{
  "n_layer": 9,
  "d_model": 224,
  "n_head": 7,
  "n_kv_head": 7,
  "head_dim": 32,
  "d_mlp": 576,
  "vocab_size": 8192,
  "activation": "swiglu",
  "norm": "rmsnorm",
  "norm_place": "pre",
  "norm_eps": 1e-05,
  "positions": "rope",
  "rope_base": 1780.0,
  "rope_fraction": 1.0,
  "qk_norm": false,
  "attn_scale": 0.177,
  "bias": "all",
  "tie_embeddings": true,
  "parallel_block": false,
  "init": "normal",
  "init_std_qkv": 0.0237,
  "init_std_o": 0.0,
  "init_std_up": 0.0237,
  "init_std_down": 0.0,
  "optimizer": "cautious_adamw",
  "lr": 0.00107,
  "beta1": 0.95,
  "beta2": 0.98,
  "weight_decay": 0.2,
  "lr_head": 0.00498,
  "grad_clip": 1.0,
  "warmup_steps": 265,
  "schedule": "cos",
  "final_lr_fraction": 0.0,
  "batch_tokens": 32768,
  "seq_len": 512,
  "doc_mask": false,
  "train_tokens": 207300000,
  "steps": 6327,
  "dataset": "wikipedia_en"
}
Each number is 500 + 25 x the weight over its row's rms, rounded and kept within 0 to 999. Layers, rows and columns count from 0. Numbers have three digits each. The size before them is the row's rms in percent of the matrix's.

# layer 6 MLP gate, 576x224, rms 0.0448, rows 183-264, columns 112-167
100:479473496495547514446492492539509505465485515504475498479486497488495491523490545521484485485535532506495506512490484472513489520516469515529512511520526471507499506482
097:489530494527514525505509536458474486486509488500477440547537483525508487483480491508507474502489515476535496541479475486475517491510503494501510521493510512526453491474
108:505497507550491480513517549495508489496483527505481502490486498462502558515522487532556525493491519525503524484500518511475455524518464531507495486466494512461521519499
098:547475515503466478498519522542527478510518482468502522536531523471488514481537493458481493521497535476473499510549522493485539518481474485503509453518484504502513513483
107:474453508535515526480489527543503482503487449457494480551462496477491498493471480441521473493484487490492489521529509525497469529483532535491500506504476555475503498493
094:509494499511437528452497486462498484473549500515497476480485516509502525499465501534500501492490499470504496474488474543478499522474519555479520505473506495501479502498
094:511518479481503522494477482523480515497524475498505479525483497535533460536546489501494504495474478483485527455473491498462513489526479494506486478484472458529491479489
102:511491502447525515495497469538508483506497474458487503501477500503495492475490503485546515497517511506484479488511481485515470500514505475490463519543514500467499507514
102:509457515482461513496506490502481509499487503480531496544498517488504517487525510484568499492511536505429481479495518503526490507523526484468476501515524474515504516529
106:501498470508503483500549539477565491498503494502517448485508478478484485502484505527528548510459510531493535540516464484482504523495492520508482467466487500494518516506
088:504471492491531525469483507459493496460460511482503500476491480495529535532456488501466491483527533515512480492530519505500485494521545516480522501518499507483482472511
099:506475480544457531499507452510517528504522483471513488476509475470500538527493463536473515497478500474518481515486486471500482506490515490471490521507477470500430504506
101:514484526489542513464491534494523491531542510441532482500446473507556480523453481482536504531485508511464518518519518479478518476494485464538480485515548459470506537498
104:456480517486472522485500512479512460474511514493502503468500500542466506472494482503478434507506521531495495524516495542555510511496508486537489476487496502490498486484
101:531540498529483501535511442507518513515491524517465446505510521501498480500500507481462472498498520540474540534471499514474504490501519465506531487536489516501456520473
112:477493505471538529505508573509492550492474490480485481493489491463505556507558539441499545495514514494481512510522523446514483505558494554533508488538535498485446505474
094:478476473506524483499550474503511492527553502482503504470492482497474536502475490463502499486515500530530496492459525508482504497498562519472513524524532499480481454500
105:477507538549496520525498532512516514485517527491514468506522469549482516508509489514459503463504492525518544504529510505494506522506514538519476508513430509495440496495
103:524471480577511479510500491529531535511485557506562521488461497499528471476467509491464490543455516545469510495475518474469463448519474539486461455497493468539488504505
092:504471528489513531491497475486466509495517446506492466489487529507487457510521533474500501495518556503504544479476520506478482512486496518514462522570469481527490492525
098:517552496503470515514525542512506541494470513538506501526504465497539502472538512460477495531499518576493486495510457474474496497507488487496484493493514490538499541530
096:444469557516506496502468509456509509496492505525532490493490507497521473527507493504530494489466499502517484491492443491505519514499537472490485484509449489469507528492
100:493475551472486463519506523500494505512518535506472476517535521483506525496518511489514517461504488499476490498529480540514496534446490514482470517491543526491528502499
104:459521470480478478514517492518547533487463512520490474534489518470487476477505563478489519513505443519519482482490523467487458471525502500484499539532515511477553491517
105:455439499470512449488500508508518451497468473497515496501462471539537491512505470507533502463496474487548482502523533526485482479501502507497495464511463510487511529513
098:470483577532493476519535500544488488552530484461515483545453511509500476533478514482456477523508506490525487524513504492509470510501508513509481469510493492518462512472
105:483491509489552547484503492459493525472516540530521514535450480513538476507504492501519478471442522522470503502516461545479496494527504487486567470487520492485508498463
101:504522462520480515488512531457501528498515447506471500490515486495480451494501477500515454507513531493527517491512464545520524509513448519476493477470480560467436499508
092:530516503516475502484499511509535486537481466527545455497493530522537507471505509480551536506488508491504445495480474452505501504488548515521486489521514510475471496524
106:510508501453539481457539479514507525501522484461493478483509512456521478563503524460496500521504536494503515498491508495468491497553492494511511516477515465492492511476
100:488474485486470498445482497514466489535516495490512502513545497540494508498512468473499476530470480494551490443519542477495490505495509484484515501521465489490522524515
087:503506472461450504487520479495467513526504513491444533524506501512506502500469473528434468504515478523522545513470531503489518483502490537525535482509518469520517480527
103:502465507466506527462485538482535491556456472458487492507552461503517489476472457524534512490503524477503492571496477552530491452495457495513508515529489488479508511490
098:501523492519479479536521479529506491493476483496494484479479491517485494534446470479469490564437473543505502504499523533486451477488510460500492473483428500487498508488
094:469480489488466503529498481507527514464545528499480503548484488499510506503483476510514522524528495514532469466460517534494482503488522502519458479507497468490509494512
095:479459493498436497496481539468541509468515534504485490472523524482562531539495475517493508503487480466531502553518498500525512560497489518505523516525453508493505523478
097:468477506504511538535515498495501506508469535461499503530472458548473541493473570546531459502489477519513488464505494458546502540488511484537551501510513510517487478494
091:527464455520454484544496464506500494477463536514518516479504475527517522521489500540488442509497502556511499502508475453498503503512486531485537521466485526523524467564
117:493517504503485499485490530505510533460496463445441475499434503508503485493492515465506528506506528522471486508485507492467470489535465504531457490493484495505508505472
104:466494497503498514533477488532545498515453528512513517487457542530509538498471545518508490528514498505538526495523471485508478502509519497519522522475480523492529475500
120:506496519532524526517524536527494504509465490491488489509428524472470518498508527506498446525492498529488468509544491498500497508509510440533528470493509487509499518489
108:441510484475541500504509457498494464477483508496455502518502476490494528499496471535521542495488464496481482445483482516504519521507538502546498490491474488481529496499
096:508511526531516480509512492529505450534534436575492518503466487481504481515486490489507525520497496518517482478456544516504476465523516511528476446490490530528495512512
088:499491455493523497485502495496507471469482480470505471494539542489505519507510497470472565506493537479480518504453508479478485519496470578538462534467548497513528498495
099:516534480509474504508481526486480516489460506501532506508528507445471512505537487470513475520461502537503534490516509440512500488534500481523488470507537486488473547487
104:484524507517498523495486480494535510446473500519523516496524493436525474562548503489514512490496450525502483532508502497526463507530474507520509515505474425452531533493
101:489516509523513497489518482534487495506463502528505485532518496498500543469535528516483477500510518493484483502479502509500463499515543555473520467522516500480454528547
101:488456522486519468532519494532493471529523490536464511475468506450469484513495494480498535509527457501499458474532483544437522482517506476509462478539526542486503502513
085:511508493480544521457457502484463487493523474466484460497523471487525486510497495518464461511492528479479541499529505510458464507498498538498466524516536527507492478509
094:527509493502529489520500507500494507466530491523518490510533497498448487481506503468522500515516534547458506509471500523482505509505467538485446502529522526469498543489
102:483492488504499498490516471522490517465461485540503499512498493451526512511490487523546523484490522501537463517483476555506481480554469533512482496516505478517466504488
099:493514519531508494522547470546559503528512504487492468489490470519501531499482525520492474477445464493501481468543505443546532515485495488510473495528492520498492498473
103:495453512479470509485483500463531469511448513480472512475465457492511471518438504496485487514437485488483471502492499527506491495522500534521499527523505496468518487495
098:482475492491524474468491462454488472511486517494500494479497487498518507486532541541460534458470489485500474495479463489493520519512519542481504479483507442479492460524
100:456525477507498523461489492486508540472506521482462496514489508505494548491463520484466518505479480533488528482575498501472495511535516506496516510495503502508495461461
105:485509474480529517473485512493481526498467478518536513503453505487467501549495563504474493504499514525479533543509461466507483492521461506550539493488492460491488460524
096:458520499508510505488517508501521509521462487479478501526527524508464472501528485523489513525506487510496464450506476492507484545520484538503505460510466487491488476506
094:535501492529523479500574467500489501496490525540488473521465457447534483497514480477534507506491475491507478503491514472479464485520552532512472486522514498493504538473
098:478486460503522511504430539531491484504502556485496486455520509503497483525519526520507463527480472503507432522529463514529528507486463484464495466542521512522478491573
098:522503508483466478501542530470488511503529551467434481466468493511499578474453487530475548471494544529440493515500474527509497519501544555531514491486508495525468538475
091:442499509518447492550507526504473509481531474542465506516456466525561478569500496490465517534525495540532491473476504480514467502509457477542493446509522522536548495441
093:503504520484490529464518504489480525515505533490498403509514502522496543554473470508480551507474458489486449489464458534495508529506493511496484529521476507512461494492
104:508512501507521479493546465550512546479487515486512492522511471468508500518486539539507474479451488478497483518531469498509500488488486542513511536514475493466495534471
099:503496479487561526510529506478522491432484508502519488501494505523476496491476464537470468501441480498491522535507469442492542480512512464535513525511485511478553533527
101:502475501493481470549501505527511467523492500477530450560513484478502470477525509482543473524504537541506543514538469474419492537517535511517511460456496507487523496489
102:530520500486525534523510497491480470486490494490463484488538502473470486483537480532495478499496505459522468494496437531470493530519524493494485490532463502513463466493
102:524476520516515498471508477504517521523449446487509536505484468478511543541512512525554495496484524524527517470505531542491455503511462506479530507481480501470525496469
092:530477494510488505447457522506512493560502475467522500521506499509491501495496463502451494505499500515474469536526522508488453504519527497527475509545494487477494524496
094:502527522523541490498487489506510506533473483547509468519472489498508507513541503522490479487529518472502539455508487470481537520492485498529545440479540505534474484467
107:506431513495481523506459464486500480503478504480500445489510499484470514556473521488501480525471529559499491506490520518517484506527453427535503508535481494535490502458
101:481491530528501472552527506545498495476477498429432487532467471502491519519490525491498495562553508483476491508549540479493464477503497464495475491485490499461537522462
105:536477524482523519492530506499547492505488513515500497513476503492498470497522523499485524505528489517510498501547496485472542565492520485504492470504501483494488553518
096:522545528516524498502504501501502491512523494480524495492537481479511522495456477510467495492467483509524475534492504456503505537479484538495491507486492586495501520488
092:528443502491457516498546477464487513525485446508529500545526498494497550476495492527489478518482532505532489501528501474546492493502526452486484513549516490476527513520
103:506487500483508497499464516499534494495483496515515494542453483514529513440496490455520527503502528481514499473512480487527480493521514542524559532555483548480488575462
098:457522500533491489492516494463519499489494517483486488541491479512476526543466538506454507469535491515465499530467473467479552507528514520530553488513499453495515489494
098:520450495502485506472511543493507481517566529482496520492523481472509490495493479507498475504501524524543495495463493508489525499504508485508498504448518517504462508491
096:530490468493520537482525545474476535534528531493463512512486497480474487499488490495480491504464548502500499492559494497490484488536537497518491496502477506484461503468
098:455467481490495510479506501514485488512506509487495529515501502468472522503487536480486500500502475462564532478490490484466474492489499529506550471441494480481508514533
101:467508548507497513471515521553468558465484513484538493499510498482498491543511466481528485518421530529510447523493565463555490542491478501467509472539503448479493476486
098:478519525535522519493498516534481485576472509458499514560520506481487514522498489524479505508481457482507522473482499534493487507524466528501523520531499485537512501523
095:524477498503534497480526495472519518525500562478537527440486514520503513519461560481498493504477491502560485520497513496544515515509468517475500498543487478510484462484
# layer 6 MLP up, 576x224, rms 0.0441, rows 183-263, columns 112-167
093:498466527495568503489499445515496494545497483551524446498492502513466513460504504520495478518434506505533506467517469500474515517522502512531517555494476491506477518498
097:531524518477485490521535478496503536506520505513497465511501501488510499502541527503483517477487531523506526559514466505506489523500506482461512514459544493516481537475
105:509528530509506501479482477547499489493507527475506475522509508482484494492533445507516487497493518507475548534516530531487486526503507472506513496513434496470521476524
100:466553461516465472474512520513475558456535506459515488536465510531515509478501520432506491494501504499518493517497532475479503468504503534534498530498517502491495512455
104:492492527499536488488510478560511518538468511489498502544473553492497526547487488499489471522466497497496503520529496518529475529526506530476512475488484487454528519483
093:496466524469526529550529517496533465520513574493485511513526484511468503494466508512518555488484547548512496529504489488521517492508484534465504529519466496487494468463
099:504482504521534499508498474475443535449490511500537468487481529515493476490515521516530511489502463471535458514507507518483489529491492516485505480517529506509507509528
102:525499553515514518502494483503499501520504520514505469452517528512488473508499482514497461541481548501474504549493528469516488508472486479499497517540495520475509462536
100:473465484489430478530502491455500489487502515456510508460464481481500462521464497496533492487460520500526497486500511490505504503521539465550533509465483513486498539493
105:492526481495506496509522503471446562486535480576517474449486523479492472462492464472472547466479549529489500516500500460502508454494530512499491522508497513512481521513
093:513475500514489507487457500513495511481493537517448504499526507503469493468547496513537505467461468481450494504519475512481558511508499488486496497489499516492506515497
099:476498523494456488498554543518510526506489507542496472512498500527498459525515499483486483500535508485481485503475498503527486503517519533479442479526465501518509532471
101:468543549459469516482513534527498493492489481474504507515470509496501479527485473518445499488470470500470499484485514463509502464492487486510483494503497501523481471466
102:470515566496507504520574465497481487517484521523520483535497518534476466496520481506442504521438478530445536523508547441515495498485488448509484490515489497560494504467
096:460532462486538479464529529533478480484508525445506491538460496450518515495547483531498515525509484502491501443530455514504505518512477513468513500528519527518507496489
106:510458548489492503527474512469515498490536474519497505495512511515510497547524475518450528490567479486517501466486492496512499493517501494519479507540550494527525457545
093:523532492539476507483479503496457500484482473504479537529449516472529491487470487506503472541544476471491546520468507541535472540491504508518468500495533509517511506482
103:492511490530492490491482485517526532495507504526500547485513482486500488549514489474505514526502536499505510487483510537488502475518488500499496442518495452457454475467
101:456525529486497505505526516493512520512522500508500509521481481471501508449535489451547529484529526514498512481552503502517486536493558519511507497507527473453498482467
092:500516495474487495473508532519485517504501522502494520547540483484484466537525495537501464469515514490535494511480514508506493465505494495515505538500526483535494451547
104:545512543519444499500461508500493482537490493492513508528516510476516513507479460476486519487528482519503488510466502501503522476482458488513448498489544505504478507498
107:509479508501411521489498503511473524502514484508507484521509503507499494534510505521515475517523500467499502509480461542492482517464490527482504531531534481487534553501
097:477563504507514499462488525488537488522474528505503463491556503464549495476493489471534535520486493438484501496517478512509435485481516498498500509526507448541488515503
107:514491496468458494555509507510497503499499498547512481489494519478488484467503480454463534505513503501505512502520471492464522509474478473463496512451546463549485493495
102:529499497480549467531515486517467540460515526534503536535488535531505489496499537521466478487505470477534503471486509490440478524488506515501504512510544528539521511499
099:534490505444515542487508480514460492483494470482531507522495440555498527528495478469498485501521539512500442497539521531452488476483518458523522480560466472468483520501
106:499471493499459543480502534507480498518476488523491469448533456466515509502517445506469538529517499530510507476503479483505476518490517487452503507502495481512476515501
104:503487480496492517475470535408527544562490464487501472473510459544519487522512465523478440502497505495520495493494514466512516477482520487492479531524501508510474538477
097:499523469493497548438491514513536510483538508514510505506499496504521478499474536499464484484483484516490479501495515497525512517504501466479532491499554484497508485502
103:500505473537484495515505505491511514493463521530491489510525437514500496529472484515462494486473490540488509550506485500505504529485519512510486518472444502499489484483
101:480496544497519480490471466467472468496507497525505515498505508471478445466520529502543492525549479522567497487447549525504479454497505485498500452501530478543489481472
088:527489540533478496515537543506484527511472466504521489442533526496538544481476505505496501483508462539491518476489552520460468471504525506504473483510490493494516508510
099:460463486531498535496522536493493516515452463477478517464511490508429525510507515490492466516503530502475498556544474454555512526459495510431477480511490488528513429499
104:558437517504516493503488506497534484526520477522489518517485512507496468479469521485477528478488486464495467506483482500546471489502503476502463480465539485525525489490
096:474453516499516518496494508533485455510501448470538492498498536542447549485487517527496472427508503478480492474542512545524536499475542501517504496491501507469483476535
095:473470515513470529516519501492474468543467453537521510513483538497520510506499498461506490550508477475504486501514524510538524489525497483532480482482490464544499520498
110:490454508525452496473547511488512511504531492502505486520527502505551526513530452491502510502493560511483527531503486520494524523509512517500482487512492489490535507501
093:545521490492508511520503531481510520482521467487494461538518492498507479508486535470499486483501481467514473523485490522513498524527494498542502467540529473480459512512
108:494485527479500510490458490515494510533517491431510533474505491472465491497514489490551534505511523453509515504487504519530492513525515505496508478491528507481494485536
100:486498480496489511439518486537502533463485517502513503500474475480495496460516542494523485523485531422552481537501527445465505488526515501552538471501482488483509517549
115:510520504486481538510542469525477503527553491519495530517514519501520488504462503500501497476529465521517521478497517484487521510464494490499501497509513483533511474489
102:521496485462491515488505528473480482485512507506483477538544511483495504497513517479493497479471526517536528520479483552506498498500514539518484453506486472491489519537
096:493573528552486527462486505494519509496484511494481481464494467509515476511500461476459487502479486566491532474487538504487480523486496498469527528459462526498515493482
090:474496507464543497503534484442516482516499503544466467510519498512493508462531464467518493472459485514512514524458484435471485510513477516526549526471495535497518476466
104:503510538557470464504507537506513480517498491489492474484539516482501526475518533510537479510509481508424478476483494531502480539469457519507429446508486477515486542456
101:482475497490519504526494492501514492516533501532502509505504501515488505537497456538527502521491476506512470482490523523513541531503518460478497538493478517528508561507
102:515512492477521524546492513535486504498475472484491479512517491499460512488490478537488513501487471519468484454529534523509492483505522522487448498517490509505545452514
104:511446497535501484537550483522539456514530521494489499478496486502497497524528501526419501477499485505498503498488478470520509486526456479523503488511507503448495482470
086:466532511496534494442525534497510530503496573483482466497507502503488498486491509514491487461482528512528547510512472495486500488491476521504593509424531534473499484509
098:506484492461497492512488512501491462537478540511481486499473525529499489507470491519522512535479497509527475482512481523467537482530514510480513577498484507553519475510
102:537471550468469521483478462448478472505499482480479520549520491504465518548520527568485505500539484523506542503507513517494460510469489474452485507508518482568554536484
108:481475526506519514509504515531541521497533494468487469492528482485503500479510522520511469454508504501510513484531536505499542483477487514475485469489479496447536503504
109:509548495492490486533492501529475492508521515516494501524530471511470519489535487488500469513548510543496474492528508514486488517490524500470483489539471486469466512529
098:473490527465495498485490522480522522483538528519475502495529495498509538503456504538496525426535528505478521526501479523519519467502482511522540484502468503537483510516
095:493523494467512504502479484477540521572488493536509510509486486500480475514513502497524490538497509475447508538496485482504471510472521442524484523474513492466471483486
098:512474487482496499512497551458527464549515471518502480497500530495477529495519517469499579490481504494482455470461482533483510500557514487522503521495502507526476501529
100:483510534485505497479484488519450485518493499486471515526506519497507485492488461511474492508491468527491467474501487477484515487469451556518550485549524518477486493475
101:493473555488493495489490483504486542534506487511546472492475509539503555454509496516501503480454505477493522479532479466469509482500509465506495540506508499468530507442
097:495502423516472483510501478490502526483488503525504492484499498497502552491486529509516546475490487551510520503490521506457465539493557500484480515480496441465461499499
098:484460520431510492472495452504510461470479537496460519438481525530480506495478520464496564509469540496452482488534481539530475520498538519514468497464508465517441490499
102:471479525512529468547488488498485524437527528510442509511481492483502452534504449501453475501454503478468483486478495507535511512496473531534482508501472489525453482486
098:459495478495496515480517484484519515533502536466490441491502484470545519506442474483468535480533463500496484490474508489501532508493545503485495484486486438478452529539
102:538513466464494474480515466496512505473543484484529552449524535482538514488491552459473502480514501509535539435524524482512528465516531486534475517462459500471497530483
098:513507514495466483478448482520503509498501466516506489473483479521434501526489445488518528526463478464479489496475506485461481504531504496513464535498500534544507494481
104:462489492507515500484526501466552554452502515510482474474474536495485538521511500513486508531482528501452475527490486509541466494493486524491504478491481474468469479477
096:480495516553489485508534528471493507493500524487492497501447521522512545505467531441492543502529479510490477520522573483533520492461469465478507495494509489501506498513
098:506488467523512484479496477513517526492481494482505523538517541496508541493515502518473547480484483488508525494567478442461512535524478505490513497517475482481495489507
107:528511489524479489492458501520492468546507476526546548489507517487482492446474494497523505481512439459510504489465510541510501487482495490499483457499532469507501506469
100:522464503517510530496474499468494501510527472464497461477497501508482468476506504517454492481542502466516496516496468486502525491479513521511495460547527481498542451515
107:496494457494484515505494560495508526498507469515507527470463527509435524506485466504467514463494478522466502484544518464498518479497531516529458451477492465502536492465
105:543482536506530459479504479529532521505502530508510525512522497482512469520486539496493537466548473525530508469498484503484539521523518491493533505500526548505483560466
109:501510492500476508514477529478503501557498532474533477544494509507468444539436517523452442532526485457494525466491508452482527536486519514504509509496513522503510477487
092:505501459490474515447504538511460507542511472506523523484492489538497499521482447525501455533500493504514523479516522490509467453481488490489509506517483512532504532485
093:463527505536519454453517476509486514446466500461495495490511548506511508482509485541507520527496512519524535475477507483478457503513522488492546473462479478463484483493
112:486534482507519497534527504487504487522502475480467440507502530520503505440525513514535489486566520454476551529446512535536511523489532494507461496496532471489492516482
097:492498482515462491458482498457488511505484480497490503522505480476501498463505488524488507461518504509492499550534510517520479498501495504500514527509477486515491496511
103:472497531552515492507497516493543470530492527533493497516493510482472475496542514507495502536476499532484482515512520483504497502522531423548484493496472517509522504484
103:504519527504490517510517520475517532493463470478468492473497458487534488478529489549502477469513524478431467552498483489484485527504508512486530530500541478504494517460
092:560491499514484521488552484534513487509498465520530480480513497507469461524475493525477493521458498507470500531510538492494515509549485510484489501548447495530492507472
095:479507476495511486506501508508538524487506475530518529475489477498509476474489536500498495487507491491533470487499480471485489489490495471482521488467552530508526515514
103:585483492496515483509548525493509486504516543493482508486506506506491479516522498527521492501538521508496507474509472451499493494512440524502468498480538471470463487471
# layer 6 MLP down (transposed), 576x224, rms 0.0404, rows 183-263, columns 112-167
089:480506512498504508455513528513501497488522475519506516507473465530488475558485517518512448528482477488496468501493517519498517540406472471510536496472443469478542470531
099:463515492504473526455534486502492501468498503492507467495520464534459492562506484526526562491494475520447514433479483496548495462494489513553489530495447513478501522531
104:481489480499519524479483506460509504539500529512528525440500502497541503542475466486518475491532423544522519495521544524506525479482505498491501493532509518538499494433
103:516456492493536530507535463514505472530493489476507466491512489583518489441538526528540484504521495523484513503469459512539492518449522501517459504484492443508523482456
104:486478542481523526528517544586475485549471523483477524540467453477458507509507511512517479509502494488484526472487480518479517524498538483527541524424510482515536507490
097:516488488504483480509474536464499502461490479466515481531491472499491517489469516495417464517492486512485491507508483494513552508511508516480510487464497511491503502471
098:478465504486522483506505497479534471518517505519504524489518505548488455521509525490520506460517533488499540508516503460466511494565544502495499520495554493480482452520
095:509499470496467509470504511454547483508474496494464522498522468531529530485536531490483496507511547515512502454458474493492488466512542482474479442536514516532472473486
099:531472510484451482503518488463515485474499529431488530537513540494511534487496511478544520489500498517524521489513514473480487500478481493536491521453518529504531480479
102:475553491510441503474530453468482522523471487544495548497472531492504490486490497499478461469511498498507479515441490492549532483459495522503528504500527570526536487466
086:475529485493496489511484491489503499505489515525508497461477510442510492490458492534475519482510492474501515479547505480504535557449505510487511483504480483525475473519
100:475500526501497512492478499499496496514512497491507515496517485479458503492502529504491485464527521508509527537474529505480496510537497519537482481509447496503511519500
102:539473477508495538511523525501499478507507458512489494517513511558529490501531445528492521497436512505530514531523517493474491492513553514508480530495531485469479476462
107:428496489497468523498507470466488547520511512514521460502516534585502513509501502510504459556490501508505459511528510500520464472453510523494518543497486468473492488514
102:451530462506532520468490526532509526553513505497477525527503449523480519512479489505535508501512488479486502480492494533487526491523530480476502487472516517499473517556
107:553489504539496512521489492499484498487538460523486503512508533488504515506508481469500476495504487555520512520476516489516497527505529479500493486544450499503568446503
096:488524516484535490491506549498499536476468486508464517453490434482480523464485510466485435497514464501508498537472497458477504493555505492552526487511443542495522495524
106:482483499518516480517504520495476512505452533496497450468462497556483511501502512512511436534463470506519486524519474497526490511485496528512504481500484492522495475478
107:479484508515529521541458566447514471480492504454537509475479477519501454526482522522519491509484488504477502477454498473495488524514519534512537487551524517511467477508
091:526514487529503467502512493518514483527493464496493466486481500466497516486529511459495567518464539514487508481523497522493502489507490473489492472527463538485444521451
103:554527522518566490505540470496491521502519465462525503514509532457508423488485518514546489493525459485515514475470517499506518520494478544489470495516480462454499492459
100:507512480524458508528546516509478530499528522522503460489521534506478480536509468486503529517543478502500490533534504587484504513411514561495526479518487514473494488534
098:480508528509468493485473478486478523530515471490478471471498484518507489503470472482490490464491473490496520466544497533532502495493494475513512523479509522498485483468
104:479472532493507527496522491498463508480522460500530535520477481496504526479495512503468504509524507459500529480484479480471498504519504509490497516484508499508503498534
107:490497496521477480528557475500517530512495486498487507508499491601490515450486540479489492491498481476477503479527488467473523509509483476496522483477489516510488513512
101:484495496497491472504482544534500453450494497522515494478522521479517517518501501496450486470490519508496454526492446553489491527488478439524506468512493518509466497508
107:509518505463543511517495497500519481496480490512466518461499483497524497515458501503494527512511541524504518499487522513507487513493542504452513528523500534489514436573
101:497522497459490537523557482511500488522513497521490494494530490493500510450499501471491505503551483511511543521501517505494506446479461520529470517537497492489516488507
095:497478491510536510491507522518469500499471495482513519463526513474480544467487507498529497518485440525492515515502514540473494508464471545491479522486447473489535493513
099:540516496484499490504519514506469522526501526495506513500497474411508499539530522507504565522523507562479504510479504499493468490542457465505457487548492501507460554521
100:475503531527547479486503506460512527517496510548481497492489529457514503527478485577498520511489469499503550505529489497482523510538541511507562531503498499491513502492
089:528504522517514515496485461459519511500479524474472497473545470519484503473472548485520479495537524499480480562506418487528476474496492488517523486475522484535479499494
094:541493520506505492422510492493515487503488461493500485508509487548488492461483512503501512472536516536495503473480489515512476489518490481500496524499513498533481515531
105:547471469488532510544466525509541477498494471469494489493491458528523474532481513472487490478494519506501484522477506460459515499517489443528492484479517538515487524518
099:517539484502529481507521486498531491511483538474529487491494497469509497516490495537525468491489457539505529516521514490467495478536539506501497478536479517561493509492
097:492468490494475531510460496509487520516476498475500505532528498540498512516497510506528493492525566510477539528489484496471504495563479461518486527497500484463485494454
110:483429510512469517520526552514514528538522485470510477476481487549449517535497498537455556517509498495489500500502488492506471473513492473510504512493492488525499477510
093:513499467506471508493446552508530501518482535498483488525478542546514520512510498472480533497479464471509541492553509473503465500472485515475524498460479531469502492522
110:484466488508516540515480513475488543466519471532496497513502518468448465526480522538496480506501489509499508516442499536500480519494505502507505488490521536526516497511
095:535490475491497552508482523535476532544484497482519519536506480548530504483536480522494525492474546485523524481508524552521497476489494531505514492509491498498480523512
106:503466469486461521491478492490516508511520509472500532470505459489515485537487487523459500513500514513492510477489567514530469505548512478501552517491538483500480508503
105:503497512518493506509502439515500519437512585518551486485477485511508496496479476490505516551493505445493497479500496498486485511467563504479510506465503508530466489551
099:480507528498550486520522518506526471486497523457477518467493541542489497510512533547589517511515463437488517532498475548506480496504476527533450479526497501485509467485
093:540513511475464496484500548505531459501460487518518495509522537536458521468546549465502491494516560482486481519504502518485473490523442548505511459489516529492536508482
103:497548534507499493478449506521513526487495543525468491490512516517488485543525494500459522477508538506529492463503488507510479494509475496509503547523503465468497476524
098:515456501515545470497513528539509518495467509439498501527509517555488534537468494501493505529523497510529507499478511513467540493519499482479495508496537504492530481506
099:481526460527538542502443490476503528470515473499507505494468522465522500482460544497458476520503481520506519495478496505541533496476525511480496470514523489511520512522
107:487550489507470517478473485531533498482496523513518497550501524497497473561467525473450486498434492468505498480508557492467513521506490497562497510499497534496482484504
088:540530493502481513493487511490464487498452479505548520471517516502515475542544517514473471490537542523538479545455469520522507481529484512491525498480525503527471553503
097:479513493515527509503493532527472437485472513529466494523519527489463471553516491511519483487533487541501486474478482493510487493504434491518490487499464491450493521502
107:537547517502474525504509496485516485500535500489510470476516523430456491502489490501487508516500519466495506492531537517507464502511463492478471494491475530522441528505
107:529481468527487516492553488491515505475521513486502487544501475476489489505525492506511491538508516468507504475522540518535469515462491486480537450479525515489462458535
106:490496494479543525512446482475523520480503529474499523524501492532493496511474502507511461494470514533534517539509510475518476513455480509510499517512468524531483485463
101:472510531496510518527485480460512486512429526504522504521501504526478498496495497477505481522505514516489547474481479518499461486478530512471493494503503507543492494504
094:498459510505490460511512537472474485499459543518478499489513509488522509482497514554507493491456497556520543510504495442496509548481493523471530504460484511470518486516
097:465536518493505533520516477478477502490507518524487500472512491432510499529504489477490530493537507477520499499507503506486494601396494524483503467502490494477494502493
098:521572528503511509492558463503518486526453489506509539505492516462478517516484464501499534488511499462468488509495492485489524511526503513481485527504506505463527526506
103:530471523475506486508531469489534505482482489458532466539509495453502504481483490518502542485502519517498553504465496462419457516470517504505504461468525498480493513484
094:563547529504528519514509499503518495488494477512512477525498490495488501523540488519501477439482544505506503486516502556502476494467506513494527503473479498505518495461
092:514518543477563515524488522536468514524512470485510521485485477483500527491500498493501495488467486534484500521455503530510525542528454485535460466480485502520508478520
097:577486499497542498511494541503512479532522544474525502504498495479482512468493462479515495504541518516484481503483483466459501502479567493464482528485503477513487506563
087:516493501512473479545481577475510489525493483491512538533515489451494516542529509500520509514548489497482507486527487476522488509483465491503470467515486508580512522487
102:524522527480492481508481525503523526486506506511511481497478512501471506506493525465500507472508501485540534483509531521506552506517493466508516514475494526505450561493
097:505472518507430521467512466501527502457477456509545502509482478472524467512507498488485529485483524481512549484521500481473520488469513522480444514509538515511515523491
107:525501494491492547535520524483488498515506472497471470529526463539516469511473488480509491506517515505493496492476493511505519521485509545522484495514522503534491482509
097:519522495482483508491464471502500516491482563535504493466485521520466457515522492493523482482527516521481522543525481492494549527532523480455479462491482528542538528505
098:527492524512505526489479492514515509540519504500551546515504499516479506527487567517522518497470485454513499529504470485501503470469521508503511478494486429482509503454
101:487541484522477481491492487518523480455524510512514500546506552508481486495473466459494514521532497474517493503483514464513481516482476517476485499441471499526489530477
091:442483490491446506497494484500512469522470470517478501514517571485496500502529442497484482519489480511536531533521481470507448482476504503502484521509475503496513502482
106:513518468502522551471491492470503501519474526523533479529508515536467490487503478489481488499484513475488525469451532496478475484552541505495480520531486514485518482507
103:523487436543490486563510470493523480525511476461484513472474530471522532515499491483514526483511493466515530517467484492516455508500478521557519521497485509484497490501
108:516493502508494536464493489463507496542473529483455507501490524504485472495482494539539524519487499470506526527521519463507482503488479494529502503515485499515551502544
093:470476511498560494479466468468498463464422499504433472486489543508490494498515492486484487452492510487518502485468482527502500499467530532488460524479489459506504498487
093:489448548504440485494532523508492514545497477527528502506492481536525516478526488512464477464508502503440512512523490505525496510441493462495496518484471511458474493510
109:547479516503474501495501503509502508512508462471488510475505516471541477445462512474544531494477511486514493484483496510500529495529514516531508483527506467499498499505
099:489454502469498513508449463472545502457483488495488528533518433575458518487485523487512506473482501510497481476495494510528488514482519507479483487497478484463499503493
107:518486489489465489516477527485489506496567540492508494502483523507441461519495474515510488498505462490512452502555516507540446495499515472513495524483520516522524517547
100:513492502494492471473491521480492500479484462503512498517498469475523535522507466526486509477562487486490509493502465478479503484467509472496532498489496505503514495518
095:478514466505502526503495468517491497477515505508509491496503513536494503484481521492481451494518507514507513475497512533507498524459458481471524482477493460493542432513
101:472503497488489476479472522445480511531491516529526498476492507411515460486534486495459507499485487495484469493520513516478499558436497495532520521528494516514484490545
107:496529515471527513503562492468513439470441498516455483545487532502491482497477516497522483517547495509491515508500549468470456495465483503547507514504477503487522503497